config = dict(
    d_mlp=832,
    vocab_size=8192,
    norm_eps=1e-05,
    positions='rope',
    rope_base=10000.0,
    rope_fraction=1.0,
    qk_norm=False,
    init='uniform',
    optimizer='soap_variant',
    lr_head=0.0072,
    decay_fraction=1.0,
    doc_mask=True,
    train_tokens=818200000,
)
Each number is 50 + 12 x the weight over its row's rms, rounded and kept within 0 to 99. Layers, rows and columns count from 0. The size before them is the row's rms in percent of the matrix's.

# layer 6 attention value, 320x320, rms 0.0288, rows 0-108, columns 0-63
117:41 61 83 41 57 34 28 41 62 31 40 37 65 49 54 52 69 34 51 61 52 46 45 55 44 26 41 50 48 54 80 41 66 40 43 72 49 45 57 49 33 46 60 59 51 32 44 59 35 50 67 57 37 62 65 35 53 62 39 59 45 44 29 68
118:69 41 59 46 38 42 65 32 44 39 39 68 69 45 49 76 77 41 51 23 63 60 51 54 37 55 54 53 50 61 32 56 49 49 51 53 40 45 37 40 34 53 46 64 50 53 44 50 38 49 39 48 35 48 60 42 60 55 47 65 53 65 42 29
119:46 73 56 39 70 41 41 42 49 26 58 58 56 36 53 60 63 60 47 51 53 31 37 34 29 46 60 57 54 34 43 30 45 39 12 75 40 58 47 49 51 63 28 54 52 31 42 40 60 58 43 65 56 54 48 57 42 45 49 69 32 64 25 48
119:59 54 42 45 44 68 43 51 65 48 36 38 18 38 35 57 53 39 45 60 45 60 25 51 60 36 60 43 60 42 19 62 66 45 45 42 61 46 49 41 41 40 44 34 25 42 32 60 49 38 60 48 57 31 33 41 40 46 48 61 44 55 52 54
114:48 62 54 44 51 47 50 46 62 78 54 44 71 51 50 41 45 54 46 39 39 34 28 74 47 23 64 58 55 20 79 20 58 68 37 55 26 64 50 41 84 76 46 48 43 46 38 42 57 32 61 64 64 40 42 70 22 36 68 64 46 46 66 58
119:47 68 48 64 35 60 48 29 39 64 67 41 45 66 59 37 70 43 39 49 42 48 16 47 40 40 48 59 67 55 43 76 63 45 12 48 36 39 35 55 41 58 38 38 45 46 64 68 48 43 43 57 55 62 65 49 53 62 46 39 52 32 70 47
126:62 66 36 64 47 34 45 52 36 51 55 55 40 50 55 61 34 36 61 38 38 42 37 49 54 52 61 55 67 63 47 64 45 42 74 36 34 44 37 40 29 65 34 52 54 61 38 51 74 32 73 59 40 43 53 72 44 54 49 67 53 43 55 46
118:19 55 41 54 39 75 43 30 37 58 49 72 63 50 38 51 56 40 60 55 37 65 51 32 46 39 54 47 45 47 50 57 55 48 71 46 55 53 53 35 45 49 63 45 44 53 46 59 52 36 38 36 59 58 37 71 58 57 68 78 37 62 49 35
117:60 39 55 86 60 75 68 67 41 68 29 56 52 58 32 54 51 32 44 63 45 42 52 44 34 55 40 69 57 44 49 42 56 63 42 33 45 45 66 55 57 38 41 62 69 45 35 53 41 52 61 57 68 45 55 43 64 59 45 42 61 45 42 49
126:49 53 47 55 43 51 41 41 34 68 26 70 49 58 58 46 73 56 44 55 61 47 63 50 57 48 43 53 39 34 60 48 41 36 45 56 69 60 33 60 48 49 72 56 58 49 47 55 51 60 41 52 47 16 50 57 65 56 49 36 42 57 54 30
117:66 59 46 56 54 61 65 45 54 19 55 43 46 30 61 40 55 28 34 53 52 55 69 56 40 50 46 64 45 39 50 47 66 38 63 55 48 43 51 40 64 54 42 34 52 52 46 27 66 37 58 44 54 46 29 64 44 47 74 34 47 60 58 52
120:53 33 38 54 45 37 66 34 48 41 50 68 56 17 44 46 54 51 61 41 61 30 35 52 71 52 28 58 61 41 57 38 30 48 62 41 51 62 50 27 43 39 64 55 46 58 43 34 33 47 45 46 39 40 58 65 49 57 55 44 81 44 49 53
124:61 62 61 31 54 37 42 45 30 46 56 62 59 59 41 45 50 34 36 58 40 62 41 53 63 46 46 63 55 38 55 74 41 59 59 41 64 55 52 49 56 28 70 27 45 40 47 41 41 59 46 39 60 56 51 47 58 39 28 66 64 49 26 63
114:47 43 66 38 45 49 45 48 25 64 68 54 63 55 46 56 43 32 71 55 58 53 42 33 37 78 80 44 49 30 49 66 43 58 36 52 51 48 39 42 43 41 51 51 53 79 32 62 42 43 54 41 47 52 58 53 54 44 57 46 61 68 76 56
119:39 65 50 53 46 58 47 54 61 56 73 45 38 44 49 32 43 32 50 47 66 42 51 39 32 49 37 64 32 65 52 58 43 36 49 43 52 65 46 49 66 53 43 47 48 59 50 51 48 77 47 39 34 47 77 64 54 52 56 61 56 68 72 41
123:46 53 44 55 37 68 38 45 39 47 39 58 50 43 56 43 48 54 46 74 61 45 71 58 52 36 48 56 50 29 41 55 55 49 47 75 40 44 40 29 37 50 65 51 50 69 45 55 63 46 45 66 58 53 42 51 52 67 49 47 64 52 49 55
120:54 58 60 28 50 35 42 62 29 68 49 65 39 61 53 63 31 60 64 47 50 39 60 48 65 66 61 62 52 33 45 34 46 54 56 74 43 48 46 56 72 59 62 36 59 57 54 35 40 33 51 53 43 49 47 42 52 25 49 59 40 49 50 36
122:40 31 38 46 32 50 57 61 32 64 41 46 60 62 45 54 45 55 50 39 57 48 36 49 42 33 31 51 28 37 45 61 41 51 57 62 68 67 63 61 60 53 55 30 46 34 52 50 36 65 58 56 44 60 72 40 47 51 89 38 59 56 49 62
116:46 36 60 55 53 57 56 48 40 36 32 59 65 66 43 37 54 71 61 51 30 48 49 64 61 53 76 34 53 53 48 49 46 36 54 46 59 34 66 52 41 51 52 35 50 56 43 49 39 74 40 43 55 49 50 50 27 49 38 61 53 54 89 62
119:59 52 48 52 52 56 75 49 38 62 59 31 47 58 24 71 37 60 55 69 42 67 30 66 74 52 45 49 50 61 32 80 60 52 36 51 64 47 55 60 81 53 15 57 61 58 55 64 55 34 42 45 57 71 54 46 38 35 26 31 54 53 51 65
119:60 57 42 58 43 38 37 39 50 68 46 47 42 70 41 63 40 53 50 30 45 51 46 49 65 67 42 57 51 31 60 62 59 47 47 49 53 64 43 33 39 51 60 54 63 51 69 41 53 37 45 55 52 43 59 81 47 81 37 51 63 77 46 45
113:53 38 52 48 53 60 46 39 47 37 56 26 39 51 42 61 56 37 51 40 62 50 36 61 51 57 51 51 61 55 41 58 51 27 63 44 41 28 52 56 52 62 55 59 66 39 42 37 31 47 54 33 25 40 31 19 50 33 54 40 35 36 28 62
119:62 29 39 70 51 49 20 54 39 43 51 65 54 66 36 55 47 39 65 39 68 37 34 53 61 56 50 52 53 21 55 44 54 47 54 56 37 59 56 48 58 50 67 61 54 63 41 51 44 63 61 38 66 55 55 58 51 49 48 33 32 62 40 53
114:44 48 55 41 57 49 58 61 55 60 51 78 55 56 62 47 57 71 57 45 45 43 40 21 61 67 37 41 26 73 24 45 30 31 42 56 52 67 25 59 43 43 44 47 33 41 61 37 62 56 61 39 50 46 64 70 45 51 54 52 59 25 66 58
119:52 46 63 45 47 38 59 43 33 41 60 57 47 45 55 45 61 45 40 69 52 21 53 59 35 28 46 40 58 66 65 20 57 46 44 49 48 31 54 47 44 21 55 42 72 60 51 59 40 52 47 57 49 66 62 39 41 34 34 37 57 56 55 69
120:64 60 36 73 49 43 47 52 41 51 44 45 47 38 44 73 50 57 33 33 47 43 35 44 19 43 61 32 47 37 53 61 33 47 49 63 48 47 64 45 61 61 65 46 51 63 63 63 69 61 33 40 53 45 42 52 52 42 55 67 35 49 39 41
122:58 68 49 66 31 33 55 42 21 61 45 56 44 49 43 44 53 54 52 70 41 67 40 63 61 40 63 44 48 46 52 38 44 52 66 42 57 56 44 48 50 44 53 53 54 45 42 32 56 56 50 39 60 57 52 55 65 54 51 42 37 29 47 18
121:37 28 41 48 56 42 39 65 68 42 42 29 37 50 45 56 70 66 48 35 70 61 63 30 60 61 48 54 54 61 52 38 59 49 43 38 53 56 62 44 48 52 33 34 43 39 39 57 36 43 42 59 71 42 56 34 52 55 54 61 53 57 55 51
122:37 63 30 58 58 42 42 49 41 37 62 44 62 38 44 58 37 66 49 40 78 59 41 52 55 46 59 58 35 36 31 61 52 39 71 53 54 43 61 47 45 45 27 31 53 23 64 49 49 28 41 58 62 50 45 37 48 62 39 52 59 52 41 76
118:56 57 44 59 41 40 45 52 58 57 40 44 61 40 53 44 66 42 48 62 69 55 47 59 67 66 54 55 62 55 34 55 40 52 50 53 50 54 48 76 76 44 71 56 34 73 71 65 65 44 45 36 48 29 61 58 55 45 39 45 47 33 62 43
123:50 48 45 52 61 41 60 58 54 56 54 43 58 62 42 52 64 55 51 42 57 51 53 43 34 50 44 53 72 54 57 66 54 43 39 55 54 70 65 49 45 44 58 46 46 51 58 49 58 58 42 59 52 52 65 64 29 57 45 39 60 47 58 46
122:63 57 30 62 67 56 72 64 61 56 35 74 52 58 36 42 37 55 52 59 23 72 52 39 43 60 61 44 42 59 49 57 49 63 52 54 46 59 35 49 58 42 34 19 57 76 41 71 30 50 65 61 44 41 48 34 62 39 42 33 58 43 40 84
122:40 50 57 49 59 60 29 53 44 46 66 51 50 33 58 44 37 64 49 36 50 46 62 59 30 50 44 53 48 50 34 34 49 48 63 54 52 60 45 53 47 58 39 55 67 46 62 39 54 50 10 39 49 44 64 44 44 64 58 67 28 40 68 38
123:38 38 69 54 72 65 56 52 64 36 35 63 38 40 54 56 52 59 75 35 18 35 59 68 67 41 57 49 46 48 53 58 45 33 54 65 55 29 43 61 47 36 46 49 39 45 54 47 54 46 36 50 27 54 46 44 47 71 56 74 41 35 47 59
125:41 64 58 21 54 50 49 42 51 40 50 32 42 45 42 50 51 55 55 35 60 57 44 51 46 65 79 69 61 42 44 46 63 73 63 54 67 39 37 53 27 49 47 46 42 57 65 71 27 46 40 41 55 57 49 53 57 53 59 56 50 40 18 30
118:47 37 48 73 39 37 55 33 34 45 56 24 62 43 50 37 33 37 56 45 58 60 37 60 61 22 36 46 68 50 63 57 53 63 43 56 48 54 53 77 41 37 42 46 48 27 50 35 29 34 64 55 40 43 50 47 45 49 51 50 43 52 71 35
123:38 45 59 55 38 73 76 69 43 34 33 33 49 42 58 35 42 38 45 52 80 56 32 39 46 58 60 51 37 48 43 57 46 87 44 44 47 42 45 38 54 50 40 54 54 65 31 30 52 76 59 55 58 39 62 66 42 39 56 58 44 17 35 58
118:51 47 24 52 46 64 49 70 44 74 48 69 64 64 60 41 61 62 49 66 36 51 37 53 42 53 47 64 50 49 49 59 39 34 65 45 52 41 51 55 52 76 59 56 30 56 39 46 63 46 36 61 44 54 53 46 35 48 24 49 62 56 35 56
129:49 44 74 56 52 71 69 50 36 40 48 33 45 36 58 61 44 44 29 69 51 39 51 28 63 80 24 62 56 36 62 36 29 51 36 57 35 52 44 36 47 46 44 58 24 43 44 32 46 46 45 51 41 25 45 38 69 30 41 43 48 46 50 53
119:32 47 38 64 44 51 56 46 41 49 55 53 55 46 49 64 51 45 36 47 51 63 65 54 58 48 59 68 44 56 42 44 34 39 51 62 42 58 61 44 55 54 51 69 39 46 52 45 31 58 28 47 57 41 55 47 29 44 21 39 57 55 53 56
118:56 50 61 65 48 53 54 40 55 40 46 56 49 51 21 58 51 35 50 43 63 54 59 24 60 41 28 78 51 43 56 64 37 67 56 29 63 47 70 68 27 46 58 43 67 59 41 35 56 34 59 61 63 52 40 56 26 30 59 59 68 39 36 40
115:34 53 71 46 41 27 44 64 82 58 45 49 62 35 42 64 72 66 52 65 55 64 36 51 56 63 54 54 51 75 49 61 63 56 50 74 41 55 39 29 38 36 63 49 25 52 57 29 63 38 46 54 61 55 48 40 71 50 62 45 54 55 38 44
121:47 68 58 43 54 39 69 57 47 55 63 50 63 55 55 33 58 50 46 69 45 20 61 45 69 69 58 38 53 57 39 54 46 41 46 62 43 43 63 32 66 38 45 39 53 51 63 54 38 42 41 52 50 56 55 53 62 39 57 62 58 45 51 40
118:64 48 38 45 70 53 57 63 39 47 69 44 34 62 55 63 37 52 46 46 40 24 48 57 52 59 54 55 64 50 57 58 48 35 45 51 72 38 51 42 69 49 50 55 49 47 29 25 60 32 61 46 51 46 49 67 59 35 59 47 42 48 36 58
122:35 58 39 52 52 41 79 56 48 62 52 52 52 49 48 35 73 47 38 37 73 71 55 67 47 49 44 58 32 55 41 53 58 54 47 44 57 39 46 50 50 41 66 47 53 38 48 43 56 59 82 63 48 48 44 82 46 53 56 52 42 52 59 54
120:52 55 47 29 60 50 48 48 54 34 26 51 40 59 57 59 51 49 50 75 51 66 70 62 46 51 61 44 41 39 54 62 62 51 69 67 43 60 54 44 60 44 33 39 47 41 42 32 43 37 59 37 63 40 60 49 47 64 59 45 40 67 60 44
118:32 54 39 43 51 53 52 65 29 49 41 39 69 43 50 73 38 42 63 33 47 59 38 35 55 60 49 42 33 41 51 50 65 54 49 53 59 56 61 59 44 43 72 54 52 65 64 39 43 72 24 57 48 41 47 52 42 74 61 35 50 50 56 60
115:32 33 43 41 48 26 49 42 42 55 59 34 58 54 37 52 58 64 40 42 60 56 62 57 35 45 63 59 50 60 63 64 29 62 69 54 57 50 57 58 58 49 49 34 31 67 29 62 14 56 38 50 42 52 42 43 53 56 53 35 54 26 45 40
124:29 61 49 50 44 62 73 44 51 42 47 46 45 46 50 60 30 37 60 59 52 54 59 46 36 43 53 23 48 70 65 41 39 50 55 40 58 51 49 55 66 49 43 61 63 44 43 63 52 71 44 50 49 21 57 41 38 61 61 48 57 44 53 53
121:39 62 30 63 22 37 43 39 57 31 56 45 35 42 59 47 36 32 72 44 48 44 62 29 42 49 52 89 56 54 38 43 52 58 27 45 53 50 47 53 40 29 45 40 62 48 39 39 53 49 26 28 35 44 45 37 42 35 48 57 35 47 70 78
116:52 18 28 47 62 53 66 56 55 51 54 54 48 59 36 56 49 61 51 74 72 62 26 40 73 53 44 66 50 60 57 27 58 51 66 67 48 43 53 57 39 61 73 29 61 40 50 92 49 51 67 75 53 37 53 37 52 50 63 47 49 59 33 62
120:54 41 57 48 62 57 55 51 38 41 33 68 46 46 68 41 47 43 49 37 67 28 52 68 57 40 59 62 57 52 34 37 55 44 52 69 29 70 65 79 33 57 51 74 44 50 47 65 20 47 36 53 45 59 44 68 43 51 54 61 83 71 48 46
119:35 34 49 41 71 61 55 70 46 55 59 43 40 45 44 51 27 33 41 56 53 45 35 32 51 48 42 45 57 61 70 43 37 54 65 59 49 47 46 63 35 51 59 39 58 60 54 56 39 46 82 33 67 41 69 50 50 63 46 69 52 64 55 58
121:72 71 39 61 59 22 55 47 51 51 40 59 58 51 53 56 30 39 41 50 75 46 65 49 57 75 40 46 54 32 54 37 44 63 53 47 63 56 31 30 60 39 28 38 46 46 40 71 60 37 56 26 45 57 72 19 65 54 56 56 33 39 62 73
120:73 29 47 72 31 61 53 63 35 42 55 51 51 51 65 65 71 57 70 32 36 25 57 50 69 55 79 52 45 41 44 40 41 57 53 37 40 57 53 49 29 37 54 40 44 64 27 60 42 43 34 72 48 49 38 63 65 33 66 64 29 52 50 57
118:61 47 57 45 45 58 58 68 54 55 64 27 61 75 59 27 70 65 38 47 66 53 55 38 37 61 37 40 73 42 52 65 56 58 54 61 46 57 64 46 50 18 41 65 39 58 48 47 41 53 70 45 45 42 28 59 30 50 56 30 42 56 72 66
120:24 79 55 39 29 49 51 40 45 54 64 50 43 59 37 68 33 57 59 49 48 55 26 57 57 45 66 43 47 51 66 54 44 26 41 52 60 50 63 44 61 79 49 45 52 62 40 36 45 41 45 57 62 48 30 43 66 41 33 67 42 57 48 56
115:37 34 66 60 52 50 40 58 39 48 62 43 48 38 56 41 23 43 46 33 58 61 49 75 52 52 52 51 63 85 30 46 48 38 71 30 60 54 36 40 56 43 65 48 77 32 62 49 53 31 59 32 71 65 34 61 49 48 53 35 56 62 49 30
126:48 42 49 48 48 66 57 45 34 53 43 47 43 75 59 53 56 52 48 64 67 42 46 41 61 57 38 62 56 47 69 69 28 57 49 66 18 50 44 25 45 54 28 44 51 40 46 57 32 49 60 52 45 46 53 79 74 54 40 54 42 33 66 45
114:42 83 49 63 60 40 61 56 50 45 44 49 46 55 54 55 44 53 58 38 45 65 27 52 56 24 50 59 35 61 63 49 74 71 47 52 51 72 53 41 27 13 49 54 52 49 36 51 74 60 65 41 60 56 39 59 48 40 57 49 61 41 54 39
118:38 34 57 61 79 57 30 21 44 44 37 55 44 56 45 59 52 57 53 56 35 56 41 47 30 64 41 40 48 53 63 57 64 45 51 65 41 39 53 54 48 43 45 51 42 47 35 33 54 22 30 63 39 58 63 57 36 65 40 35 48 64 63 56
119:59 62 42 39 47 62 58 57 61 48 52 62 33 47 48 62 40 44 58 37 71 62 43 48 45 57 56 68 56 56 53 48 50 58 58 46 63 28 69 40 51 48 43 81 27 50 38 47 79 40 45 58 66 52 63 67 42 50 60 43 37 69 44 70
119:52 49 56 63 37 47 61 30 48 62 57 53 72 59 40 69 20 37 37 70 68 32 56 61 31 46 68 48 41 77 50 48 57 28 49 56 45 25 30 54 55 62 55 69 27 60 48 40 51 43 52 50 52 51 51 57 71 73 51 47 76 57 71 58
128:60 65 41 47 50 33 47 61 59 46 30 63 64 55 40 44 53 31 34 68 45 41 24 56 39 54 31 54 76 36 53 38 43 28 54 56 44 52 65 45 35 35 65 58 40 62 47 31 61 39 36 56 54 39 50 42 35 49 58 46 37 38 70 68
102:56 46 63 47 47 38 36 33 60 29 44 57 46 55 66 39 37 50 49 56 74 60 58 61 53 59 39 56 39 63 80 37 46 36 55 48 49 55 48 48 55 36 53 49 45 50 59 46 48 38 47 53 60 34 31 42 62 50 22 38 36 45 74 52
102:52 50 57 55 65 43 39 33 37 28 49 28 46 44 36 51 46 46 23 51 48 32 59 43 50 43 63 51 52 72 38 47 48 60 66 62 63 58 40 39 51 45 44 43 41 47 61 22 42 42 62 56 57 27 41 55 45 51 56 63 43 27 38 50
104:42 26 48 50 47 60 58 76 61 38 50 41 65 40 53 56 65 45 51 53 30 26 61 54 46 48 39 78 49 32 55 49 43 33 67 52 49 43 43 72 56 47 55 41 58 55 42 61 59 44 46 35 70 47 74 42 47 67 57 52 57 68 58 46
100:58 60 38 44 53 45 44 46 61 69 56 63 60 46 63 46 36 57 54 39 48 40 37 42 76 54 43 42 31 33 56 40 56 28 53 44 62 55 55 28 45 40 34 60 37 43 48 60 39 44 39 48 43 47 57 41 50 27 32 61 57 50 45 58
100:37 36 43 47 65 77 51 68 55 42 57 53 49 45 28 54 50 29 65 40 48 64 29 34 67 43 35 70 72 47 61 66 43 70 44 53 23 36 58 48 56 44 28 45 58 70 54 69 62 48 39 52 42 49 64 38 42 33 55 39 35 52 43 44
097:42 28 34 40 42 57 37 36 40 23 28 42 55 59 59 53 46 61 52 47 57 54 44 48 45 51 58 60 36 39 79 44 60 48 45 49 58 39 67 47 40 54 25 57 37 51 35 60 61 69 32 42 67 43 41 64 53 76 56 41 63 65 35 69
099:48 35 42 53 58 25 43 59 52 35 29 71 48 50 51 45 57 59 52 51 12 43 39 41 75 49 34 47 37 59 49 23 48 36 43 39 63 52 48 64 60 57 40 43 54 59 58 62 45 71 58 63 48 52 54 52 38 47 40 68 68 60 55 52
100:46 54 52 69 50 48 53 53 46 35 49 50 55 51 44 60 53 30 55 62 42 42 64 64 57 35 58 63 40 62 38 42 39 39 60 43 59 41 51 44 38 52 67 56 61 70 59 45 72 40 43 37 54 58 49 42 38 54 48 59 43 58 29 42
102:43 23 47 81 64 46 29 50 66 50 40 61 53 71 65 66 66 28 53 35 59 44 38 46 57 31 76 62 37 47 48 36 52 39 64 41 41 54 59 51 46 64 68 59 48 55 33 67 40 46 67 37 42 48 47 66 37 50 71 34 42 46 65 57
100:68 52 53 56 53 55 23 50 42 52 68 39 54 69 73 52 34 66 50 48 52 69 69 28 49 44 49 65 61 44 29 26 52 62 63 33 38 33 39 42 50 59 65 66 36 52 53 40 48 27 52 36 47 66 64 27 44 48 61 40 54 72 57 49
100:44 62 41 50 43 58 44 43 32 50 69 40 56 43 51 59 38 61 37 47 34 50 37 57 66 48 36 66 37 53 49 48 65 49 41 55 60 58 47 53 46 49 27 58 49 31 66 39 26 60 52 58 55 57 64 51 35 53 58 54 65 52 56 46
104:52 42 61 47 63 59 64 48 41 54 32 55 44 48 43 19 54 55 64 64 59 56 39 26 57 65 39 62 66 47 38 42 15 43 44 37 60 33 51 51 57 27 45 49 70 42 53 61 63 65 60 40 39 55 58 64 41 53 31 61 60 68 52 55
104:53 54 52 50 31 50 41 80 47 23 59 71 63 44 61 46 45 24 60 59 38 60 34 34 51 51 55 33 54 61 49 42 45 44 63 69 43 53 68 53 64 70 22 34 34 43 42 47 63 54 52 48 62 60 79 51 50 78 67 40 63 60 42 59
106:48 51 48 55 65 51 68 59 61 45 37 45 53 45 61 59 43 66 66 58 56 41 42 74 54 70 53 66 65 44 45 37 39 25 47 49 56 54 49 35 40 54 42 43 78 52 51 52 09 49 63 41 50 52 68 83 68 49 39 48 64 52 51 41
099:67 47 41 48 54 61 45 68 55 66 40 47 62 57 48 47 46 32 47 59 68 46 35 31 47 47 73 48 56 47 75 26 57 44 54 69 45 52 70 68 30 58 53 62 57 66 55 60 45 78 60 30 36 24 44 43 42 57 55 67 68 43 48 68
101:18 44 47 27 37 57 18 47 54 49 51 32 36 62 86 50 35 49 62 33 55 42 62 58 57 58 67 32 38 42 68 55 38 63 41 59 56 43 47 58 30 54 47 48 48 55 42 33 41 37 46 57 59 53 56 48 47 57 51 54 52 67 41 40
100:53 41 43 71 40 49 43 54 64 55 51 39 41 42 37 56 57 36 57 39 21 76 48 69 46 47 39 50 44 38 29 41 64 45 50 54 67 46 29 45 43 43 54 29 27 78 58 70 59 57 82 70 53 42 46 28 40 40 36 65 45 46 55 56
105:59 24 61 63 61 53 53 40 71 62 58 62 47 63 60 51 51 51 46 40 38 39 49 68 36 41 66 41 47 50 50 56 53 51 42 48 60 53 55 49 69 54 62 53 41 23 48 47 59 28 59 48 46 40 34 44 58 57 76 52 39 46 66 63
101:60 56 33 62 35 43 51 47 51 48 46 62 54 69 60 40 43 81 50 50 40 43 16 37 57 50 61 65 51 64 49 42 57 58 64 73 69 47 31 50 52 51 65 45 67 38 44 67 37 53 33 41 40 40 51 47 39 48 55 60 41 71 46 61
106:61 54 59 67 48 68 63 39 63 25 43 53 55 43 47 55 42 41 39 53 45 54 40 61 35 73 51 38 38 38 55 52 52 41 49 40 53 61 49 72 34 29 45 61 37 76 49 46 41 74 57 34 60 46 45 44 55 42 40 59 44 51 41 51
101:49 62 37 43 56 46 42 53 63 57 57 53 54 59 44 50 62 52 51 44 59 64 55 53 62 43 33 47 62 58 62 60 67 39 64 47 48 53 46 70 70 42 35 59 53 19 40 71 50 40 60 61 33 73 44 64 52 50 48 34 54 58 41 45
100:51 43 71 45 59 36 56 42 42 55 48 46 45 74 50 52 48 39 73 62 65 51 48 74 37 52 59 34 40 48 45 35 41 43 66 55 48 48 61 51 45 52 38 61 55 62 41 72 61 41 48 51 60 57 51 70 43 44 51 42 61 75 37 66
102:44 51 62 37 59 36 57 53 46 31 49 55 46 68 64 40 50 44 49 54 27 56 23 37 56 53 46 64 54 48 59 28 70 83 49 46 53 67 44 38 52 19 50 56 58 43 56 40 76 56 44 24 44 68 73 50 57 51 57 60 56 57 64 45
100:65 32 40 50 30 40 53 52 56 50 56 63 42 43 59 53 56 55 67 77 48 48 63 67 60 33 45 43 62 45 47 42 52 67 58 57 55 43 53 60 61 52 49 37 23 65 40 32 19 57 50 69 36 48 67 48 30 37 49 42 50 30 59 46
101:45 51 56 61 58 54 75 54 53 49 33 48 22 66 65 42 39 31 61 37 34 31 53 52 55 57 66 46 41 51 47 41 39 59 43 59 50 59 40 42 22 49 62 62 47 29 47 56 51 29 35 44 52 43 53 54 38 44 39 65 54 39 33 66
099:58 51 39 62 60 57 32 61 61 42 55 50 57 45 43 55 60 70 38 51 75 60 46 52 63 45 32 48 62 54 37 42 58 35 54 51 37 60 37 15 63 57 28 50 72 45 64 53 51 59 58 53 59 40 27 50 69 62 60 47 42 46 48 59
098:52 55 55 55 28 43 33 49 32 74 56 46 38 47 61 57 55 60 34 52 45 52 35 59 37 56 46 75 59 73 54 68 59 59 54 47 41 36 73 57 56 48 45 43 20 47 52 42 69 25 53 47 53 59 42 47 59 42 54 62 27 53 55 45
103:59 70 26 55 51 55 39 62 51 43 53 39 44 60 55 63 38 64 55 50 58 43 40 39 59 35 73 56 47 55 61 57 67 45 62 40 58 53 39 77 42 58 43 36 44 49 46 31 68 60 45 54 41 39 61 63 60 57 67 49 63 41 56 45
099:46 53 35 62 53 31 24 37 47 47 43 57 40 44 36 48 33 55 69 48 70 39 68 55 57 53 51 72 43 32 64 31 47 38 56 44 53 44 53 52 44 48 42 50 63 59 59 55 62 51 55 74 37 34 40 34 42 48 48 70 41 47 44 47
104:20 59 43 33 50 51 32 44 62 67 53 34 54 66 43 50 62 42 56 51 43 39 61 36 47 42 41 62 50 67 59 34 48 32 52 59 59 27 40 30 68 48 61 40 39 40 59 72 49 70 62 55 61 67 80 46 40 37 46 39 47 53 63 46
100:35 67 67 56 50 49 56 52 44 45 59 41 58 70 52 35 30 44 43 68 45 47 53 49 51 60 76 53 49 56 64 40 41 70 38 50 37 54 38 43 55 46 43 32 57 42 44 53 38 36 52 34 59 52 64 44 77 54 47 33 49 65 52 48
099:34 62 31 61 47 40 50 37 60 63 61 38 45 47 40 36 48 47 55 47 39 78 49 41 48 33 40 58 45 51 50 14 27 46 43 56 37 52 32 63 68 43 61 70 62 56 44 44 54 60 82 61 55 50 51 51 41 48 39 62 55 35 54 39
100:44 44 33 39 51 55 67 70 59 41 29 54 36 51 63 69 25 60 51 55 57 43 54 51 51 56 40 57 70 38 43 37 57 58 46 61 72 59 43 46 59 72 37 48 50 65 33 57 58 46 54 67 57 49 62 47 60 55 43 60 40 45 65 23
102:43 58 35 57 60 63 49 52 53 65 61 55 53 58 34 71 59 28 39 55 27 34 42 62 67 31 51 42 30 70 47 34 24 67 40 58 62 60 62 47 74 60 63 46 40 35 79 76 37 67 42 55 28 56 46 53 38 42 69 51 57 62 51 60
100:48 48 68 37 51 55 49 62 31 48 49 49 38 48 49 67 57 51 49 17 61 80 60 51 54 61 45 37 46 47 32 41 64 44 56 57 37 56 57 58 27 43 24 34 44 59 47 34 49 59 72 46 39 60 42 35 50 63 39 52 55 44 37 51
103:46 74 61 56 48 40 41 61 40 54 34 64 53 55 32 74 50 31 57 45 44 50 53 61 59 53 75 54 65 61 64 53 51 25 26 66 43 57 36 52 45 74 27 41 36 38 47 37 45 37 44 45 54 61 55 57 37 49 50 63 55 34 53 37
101:33 49 47 51 50 49 48 49 54 58 51 56 50 50 46 63 45 24 42 42 47 63 51 57 58 59 44 64 44 66 39 52 61 38 38 51 49 42 46 55 54 29 41 43 46 31 49 60 48 65 57 59 52 39 64 55 35 57 72 59 38 52 45 44
100:37 60 35 32 39 48 62 46 29 57 37 35 69 55 29 60 57 57 44 46 51 56 40 36 54 82 52 47 41 35 64 58 29 50 53 56 51 37 37 35 47 53 72 41 48 48 59 58 22 48 57 44 63 60 31 61 48 60 61 33 63 57 58 43
100:43 49 53 56 52 32 52 57 51 41 60 47 50 68 46 63 51 45 51 43 57 48 54 64 37 64 46 53 37 45 39 41 23 51 46 56 50 60 48 18 57 55 58 52 48 32 50 60 59 57 78 40 46 62 38 56 65 72 45 35 58 40 42 67
103:35 42 49 57 49 44 51 76 40 79 49 21 30 35 35 36 54 60 54 27 44 45 59 64 40 73 61 62 43 54 41 65 61 49 60 47 45 43 33 47 62 45 57 65 58 62 56 53 52 68 52 59 35 56 49 58 69 56 41 25 39 53 41 58
103:63 73 48 66 58 47 57 71 63 65 59 38 44 43 62 84 49 53 48 65 56 40 27 43 57 60 36 54 49 61 49 49 45 43 34 52 65 29 67 50 35 56 34 56 44 29 52 41 53 46 49 37 46 46 42 56 54 44 58 47 55 47 39 52
104:55 58 54 51 28 63 51 32 19 31 63 84 53 46 54 46 65 49 50 62 50 31 37 61 37 57 52 57 49 40 56 57 66 43 65 57 35 41 59 43 37 63 50 37 58 53 37 46 41 51 46 51 37 61 62 58 54 31 59 60 65 84 53 31
103:37 52 33 50 41 41 50 68 41 60 45 41 58 52 43 42 75 73 48 54 53 62 40 36 38 54 43 73 41 50 38 56 56 34 31 70 48 64 32 47 39 52 31 31 38 41 46 64 38 41 55 54 41 60 55 29 68 47 51 59 51 48 44 58
103:72 51 54 34 27 44 37 33 67 26 45 44 41 32 33 45 48 55 48 48 81 41 38 32 58 57 50 73 44 50 49 33 45 74 51 67 58 39 71 55 40 41 56 60 47 45 73 35 63 61 44 45 46 54 56 84 53 50 72 47 47 52 37 52
102:59 50 44 57 39 30 65 53 64 43 55 51 58 56 44 72 51 64 34 49 64 59 49 54 62 60 65 36 49 53 51 35 56 58 60 64 36 39 61 40 41 62 58 56 52 29 49 49 56 72 51 60 75 38 27 43 44 53 40 32 57 64 36 35